From a checkpoint of a small transformer trained on Wikipedia: 11 layers, 12 heads of 64.
Each number is 500 + 25 x the weight over its row's rms, rounded and kept within 0 to 999. Layers, rows and columns count from 0. Numbers have three digits each. The size before them is the row's rms in percent of the matrix's.

# down: layer 4 MLP down (transposed), 3072x768, rms 0.0238, rows 901-960, columns 576-623
# up: layer 4 MLP up, 3072x768, rms 0.0333, rows 902-961, columns 576-623
down901 085:477497510546477496528482455468441506502486469449487514475482514534541496495520512462529452505470510519510470517501495524543515534533490489502524
up902 104:495503539474500511496467504511509475475449478540530504512494542484499510466499485466492487508491490473496503476455465520543526516522475508530449
down902 100:474471479478454497537494491516518507466439539494502502470502478483486519538529523513487514523501515470490498472522510487501506525455555528502510
up903 101:492548500512487489480528502477499488536495498517481532466577520489512505548437495467512483550484476514474481452501520501496555502551474493463473
down903 094:466487543494477506480500514511527543569538456491482479535506497496509514532523476504471469511494508498513487510526500509484455472513465491518474
up904 090:524477523471509505543470477485502505483453500494529495507507511526445463504511475475482510464512488485480474469479480505477513504503495501468538
down904 098:473525551516496518489499505563478504514540514501522518428460464455490573522501490506513509531482529510511513525487522539511455484510521517474490
up905 108:522493479467530470502502506491502514482488476524511465502501523518493481514531481522547495486503457509550489471506476466515504470476499525501517
down905 115:506470501511491542547516504457520482517507493472520444507497523498469502517491543511499498513522507538519523517540523497517502496512489503488499
up906 104:450508529511505472505531460507466456541497477504533477496481515480495514531501516482495460496517488479533476504489496543538507466527536470501491
down906 110:518508505506517468502503489496498468467446472497486471517490504442480518491506501539474472485510547528521549503483439493476500531498512517503438
up907 100:451479523459477488469501487493530521495509498537543538477523487497503513513490505494491482504533513447504497500529503531501474542465518464541510
down907 101:544516501465528465484455465471467464484452506492484511452477500556504531485496510492547520491469472514482532476509492546471512509537460537514518
up908 102:525489474511461464444538553550458507487482540487484518490482491545529457519493487476512442489491472469524484486496494464517467505476515520442506
down908 101:477526516498516562508441502546492501527434509463506489527516510480500470474481493501518533482487537496504465484469518528472521495482493436507513
up909 101:543489512489509510480496467483446511548542478469506551453473509499469518515490484495521478495518449507510486518516493523506477465556529493461491
down909 099:475505515489506516429482476484504511531476521475499498523510517499523514540461531535514494459546503471504538495495539497504511524499431494501475
up910 109:492493502507510485464502478467522496472485484497468533523528498492513476486517473482489547523489476523506518507525512519531488500518493478466481
down910 116:476521485527506497491478518486481524498482493488504504513467523537514514518521490526505525482469458500497492480496538534538504526515563491487487
up911 102:509493528517474527504470458480540491500481463503514512495496544514467489453501445487510534500469525510538492471484529504530502515493508501486526
down911 084:504497532475478494489537502492523475488528494529513485526508505512492502456477472496501515481544525505528462505504485526404535512499491500488499
up912 096:541502500521528491482496487520498459487513530516535509463508473466540522556494444486505473505495464514525521498527495491484495492535508519490533
down912 104:492519501517524489485476445545489460512488520515531518494495527547496518515532465495544444526529491530497455480541477538472520533484505438461502
up913 107:515515518486502521527480475470554501527512476497471459486457494531471484530525508506507493474522515510522530469458467546514506523510480451490510
down913 112:462507476499477472543505484527528480514553481549518479483496456527525492494482487525516509514533465519542522557508479535555568495473506485499508
up914 100:500490526495533488475529470529519502513502515521502470518499505517472481488501493556498487489517530520534493507513472545487549510527466533483483
down914 090:485529514526523496485452509519498503523469483539499504511487516497498572503508514523507535513456530512489486459451505499473507527523508524485494
up915 103:462534525480482536526490508497483496504506526510517507520504535498496476518501522479516470514501498531524452508524504477475509534485513475535505
down915 096:500497539507487497543531540462500530508520525469501542511517443539534529492472490510487486522511529503504534518487495517472515544478522464500515
up916 100:525508520517500568491488468524461515497523472530465542521497551468452510554460505488514466469477519471467503499459482531530483471519525482509520
down916 085:509486508474478514485508489502529487502505491513536537483462493554514475510496506486522463499494466511521509513521476452422515524515453503504481
up917 102:477530453524492521487534503503473513535536483539473486466487497513501497510524483521492491477543473486565505513517491465487486490522515472534544
down917 104:454504518507500489468486555482512498495483514503485515479488514520538470484504493509531497489477514473537517505470493468545516526524481490473492
up918 100:488542491517523514449546517519456491507531507506485517539503536474461485500505504498511516508508470474523460548483517535494494499543484534500471
down918 102:529534471515504439446448532491430511500494520502477527543490493496499483533498513496533516460506481488496495482460473494494476559537522536459511
up919 100:500556475487464510508501493509516531487492537488527474506517465508528509497513481493503539511545487486481519503510462473530519526533509505528486
down919 097:495503499516454542499483524441505489474524473535484529492539501505530508490498527495475496478475466460480533525499477475528470474506451501485485
up920 109:501545527493477498475494498524482541485509528499537484513523469537496493480505523521470519471540513476530516498488462504541509507519496494510486
down920 116:551488521512497477483536513499492502500505503489537489540479510491512503475503537530509485520527518498514482490525477494509511485473484474525480
up921 098:495482474524507486482534506523445520509533562484461459491541494482477536524493502463504466486493485476493462508461517561496447483459505511515496
down921 094:457525494484476507489542518525523476504545468511556497510483511508503523489463523531539511512525452527520522464508509495496531502483511478466538
up922 087:508542534460464472503484522460498499503543527486542509518526524476459516484512534498497521538463482494533500483461519516486494466515507513500518
down922 092:489469514510543539466524504527523476481544497507493533451492506508496505470496493485469473516513517513498485513493541489509496462531512470484464
up923 087:507521477485513515488508474487521502487486477526530504481501510480539499547464484483523444517472490508512492506492493537501518455474484504520468
down923 089:496489518485507476523500496524493497491505524466504515517464485536510507533504498502489546489522481500490513542521504465435537511515500475522478
up924 105:503503573522473496509534516514484513506494462541468518483510491492511492512524534506485497480527498491494454509511508562512472543510546546526508
down924 113:489558455478504495514538521516489528467508522513497535520531481522505512486471566469508498473483479485483475489539514468518526522495464521478538
up925 094:471483489515497534482518482523511459470487507513514481507492514491498493500500504474479491484484513497518477503517507444480477551526470465512525
down925 096:469520504430493484488483505476479553539464480474454514504503510536505497477530520526470506511503455492477512461508421497514481502479513525486519
up926 107:453470485458486496515511516486478510480482528513510503503459510498473543489519479507493526469492487501495447460513525506520510507539501497572462
down926 106:488534482461480488515490533484438462519498589452499511530507442467505499503494492498499492487502460497522527527518554477509494482523507488522469
up927 102:532530491504511490509452472513495523486519484474550514496484472475515535534526459519529538528457508470511513433505446481476486515487466499501540
down927 105:487466488508547502515529507530507486489507533522476463485500489560489496470501493488552464478488516492496486538461509486488464508524489501501499
up928 103:506545454514491499485525500494512482473535524505531506451499498529499499486496499467523470515497531501523563507508506525516488496494529484522508
down928 109:497498495544474493504482523539533501523482493508515477538491482478521524497536451453471504483489518441487502499489498525493489501445557499490511
up929 098:455500553501517488489476442496518496443508471502492551467502508497464479504522526474506461488495517516523526457469506518540477474524475505514529
down929 098:462496502505472510489506501512469478525515483487464495531525470496503483509505549457473506515482506468491530510443507513563516491499504507468503
up930 095:512489483501511486529503503456475500516538503563554512497472486543509490481453510484505523509524483520472480485487489510479457537453537502483538
down930 093:544516527478496491475496499485493507501504543486487488503521517479520518503513540417477482499478500494510517498493482491447503507545523527473446
up931 099:499520528534484529493526463556488535538512458505521496489503483540505532491484485514510477516531488507515490541517499491524467494500458502478504
down931 100:529491520495510492502521468517523475528512491481503465506474493559458491478543476468490519495491540487528509505491464472528530501480563491517473
up932 100:506509491438515469475498454510470504455503510504488515504485507508518537519463516498514451506476463523494489456508527511498504477479481528510514
down932 099:518542488511496496486504495491492486457512511483494523502523469516523549439510525540500517494513539484550546487526486500519545487494526517467474
up933 101:533503490513526532467500519481498518501511482483496472517527521507492509513492499528499510474537439533464467547495520523523500495501508479504455
down933 097:487474465445514511490473496487510491522500484505498471467486518523500512460546503530502532498477472467483500502487439546482486526555445463528466
up934 100:452497478485575530525480503466506482497492486517475480534513525500475493507505461501551519470455491482511507511487460512533485505533505526498512
down934 098:540519523506495509488497522494524537547483559500533493545495533506525485492525483539505499497512479511441531484532485529482480479527472526519499
up935 100:524483464464490480510489466505522523510535465544524520549469514476432475489536474473494527501529498483474500534453477500496491486550456495468500
down935 097:488486493523487503504517506496472502505524544457497497484534496521534519529499469532507490501492510479507491484523468470462501530454543518536517
up936 093:518511529503497475482513434497511489483495516484485532454488487511486477485529503489487450538491465542506505491493512539499486520489547519504466
down936 087:516471470522481490483526534500506496469510507489515484444510481486462484556468452522528489514489494533526482509524451474501544480503495476511509
up937 100:483474469502502517456576513528539499464483529484513485502525487537505493500495499455527515517483498481533478531462500478490492465520483483532521
down937 118:474561458566532494484513518526512478509517460482455477481499492519502501495483489474462513496508498556481462487512535475506501507477493497488500
up938 109:487493563483529525485539480499516494547483485524487501530556518482507466484523515461515497482500499522478469494503539492515499512518478463490505
down938 110:488500539509468492499508487517475486509505524468548523511462530510481489486525460565494518508511562498517511479484507527478506511489526450489489
up939 088:500514523510492476487525545534476543478525473469453532496536470529514513540532477505481490505460523567520465487490495507504496503476451496514496
down939 097:492456502478521517508502524583536505464478517485483463504513478495555462487480554472536507500466495472460522452481505486503497483547480483456502
up940 105:450529513538514501489532477482477462471529512529493499499510506486525499506504458490510489520507462532519467454492509497493489493543505523458491
down940 104:540534493514471465462506540480480539485476547477467525503509535496551551496520496475449501520515494455505478528513490465425506531483485550534477
up941 100:442501489475504467492466460473475508436461498475522525472470469477522510538512471515481492481489476453491501483468513534513475520500490505514533
down941 101:513495509554511525479480543522423521516536480481476474473503457508513516507466505472474521532480532472480528486497536491541505500494514462483528
up942 105:542476446494546461506479500521485482495487508503525487471511481486450492511504505497508501502513445499497456538554511528499462527491505483495532
down942 108:483535513457525512472507516458551511494510496499522499496522529461534498536506463499463508467499527477492524507479466515515483473542559497473478
up943 104:522534486461528471540529509491449501542503512535528456525510529520497495525476502487499493512520479540458472530477480503524522530477516504501539
down943 104:503472548501522480457537477476469492549482517553517512492551504494563499500511519475451477517515476502512517492465480499528489515506478502458481
up944 102:494514497489477552510550513536519475490492531510482506489515488493516481521495500452490504515499496508473488514482495440519465495493519496496530
down944 102:522497480511553470504445459530487504508504504562491471489467503503562471508492443467510503502474490513529525535475497564513458477469499519499509
up945 103:494529506523489538494500475507513501496503509533527489504485485529472516513478486513501498495491494527479433509476537521508477493486480538485471
down945 089:523501469498502473506516502512507496512445542487541511481522545487475479480513504480488491515479519485528529458505482483426482465529528533516512
up946 096:438494536499526469518534524498436422485486492548472558485502539510520496512508536453512497478495518481522500492504511456467488512510519553486538
down946 092:527506483500460481528489490483516483502445497501500477512509545510526553469485509496492472500455504520508515548487468518495546494499503552463472
up947 091:488483535446512492489486464484534523500488458481550521489511526468444511504554499483516458497498473507493528471477498517509508506523478526509491
down947 090:496475464508513524510517523487486509509517489479514502513523488492478527530460490505540511542458511472487533563492507471505451461471486488511476
up948 102:485522504507502427518486508503505441479469512545512521479464526532502496507496514462520504515499534473538471503535482472554509463459489485483528
down948 111:487469505508505499509537490521529476527486489462459487412504521480510502453519516475512485452513467485499530477507484471478459493523501458504497
up949 105:508530498524495502492472493499451500466511526524489551488523460515514487491466510477515485519522483510444503507488515465516503502511518467472500
down949 111:519504510505497463493513480481521482503542532523506456491520495445473523497500483483497505508507520538476501539521482495529473452521484495497544
up950 100:470507481516491505493480502501519508545494511497519531498485545528455482504496502477499524491489490530495487533489475520485493503496509487496535
down950 092:470511503491531518496543481497457483434508498478523494508505485502455486509483522479490498478489470500519503534488464490441466519455502481540498
up951 092:510474522521509492498481499496465521450547533525529493461474569465496523462491536501494534473488494459499516488503513507524466484504502499492530
down951 092:503565525467547471517497526504520510526489484504492499526487461528487481476484474509500515484492461532523526511481528483512525517477454506503503
up952 103:508515531520502534476515493488476500474493531509492536475519479477475509518480479490464522461502478491457513528540514481523466504486454504493518
down952 104:508495506553472577459467459484472473522500506509530514498507466484529487515487521509500537484485511525477482476512551497514535481482483520550541
up953 103:504546531518481523512522519476481483514484521519512504524482488472500458527491494514505443542515466480531535527537500447503477481525546507522479
down953 098:508495529542582471490534535505481531517478485466486485494509578515516509481476491521473498500473523469541525538491466513512502525473494478500512
up954 096:506475524484487503495484501535492477482510450513456524496490517473487549515511485484526510522520506513475497496485509471488492491526515464511502
down954 097:487502505487470525544491461549514488482469486530531510507516479514510511504495504488514528521511533488472513510489529502543484496490498451487522
up955 108:539514463482516515482480475508505500500451459530478508524562500544508479516482464499504491501487480535493511486500498489487512516484514529482469
down955 083:483508521452501508491476533481498518503516489514509473507502512458521523479517498486511533483535534520514499482507500519413555485479489545496527
up956 100:479533522506522468507514511492499482476471485495538520518490536542508484485534501493487440531516483544495459494494500499522478492490506530528492
down956 096:529490510486510514471510482513509462468514517514524485495517482515533532519501476487505530532472483489501506496511462511507469498482506496524522
up957 100:505475540494518468479477547502484526483459527498476517503543489489476552558479508514526496474510487463483471483483504536477476504518504492490515
down957 107:465518503483489526477485504499432547480492477506523478503517468503522530490515520510511476487503525473497527493460487471491530492493521484508492
up958 097:516484514476494522493522511506487508521499497515509495509502477496462517472532491479492447539496509459517527529497495511520515530554509498502485
down958 094:496495501512473506533518536473517539439537527552530493509490482476500483482470527519491514528494478509462511524508514439509470508507460512537514
up959 108:482485500476514496513496501511478473496519481531526508523488480505484570502481499461518496465499515464498488520506468488485490529553486525481541
down959 112:486490530510523487481525538544538549520528521525519526521516469463502499489519492463520495512512480488469519546498530479490543501506503513502489
up960 099:529507527495527519462525488516536481472502506515513529475530516488455499499503514474533454516511495422505517520522473500549505514503525498528506
down960 104:475517498531473475514539497473507524488497488460500488551480486543501493507523486517519472470533514437483532475490501480559506458471492535553534
up961 099:494510508512495513508527511489497473495520496546531485501521489484530495528515475506491482489510461548538512463545514494520469506494487538525486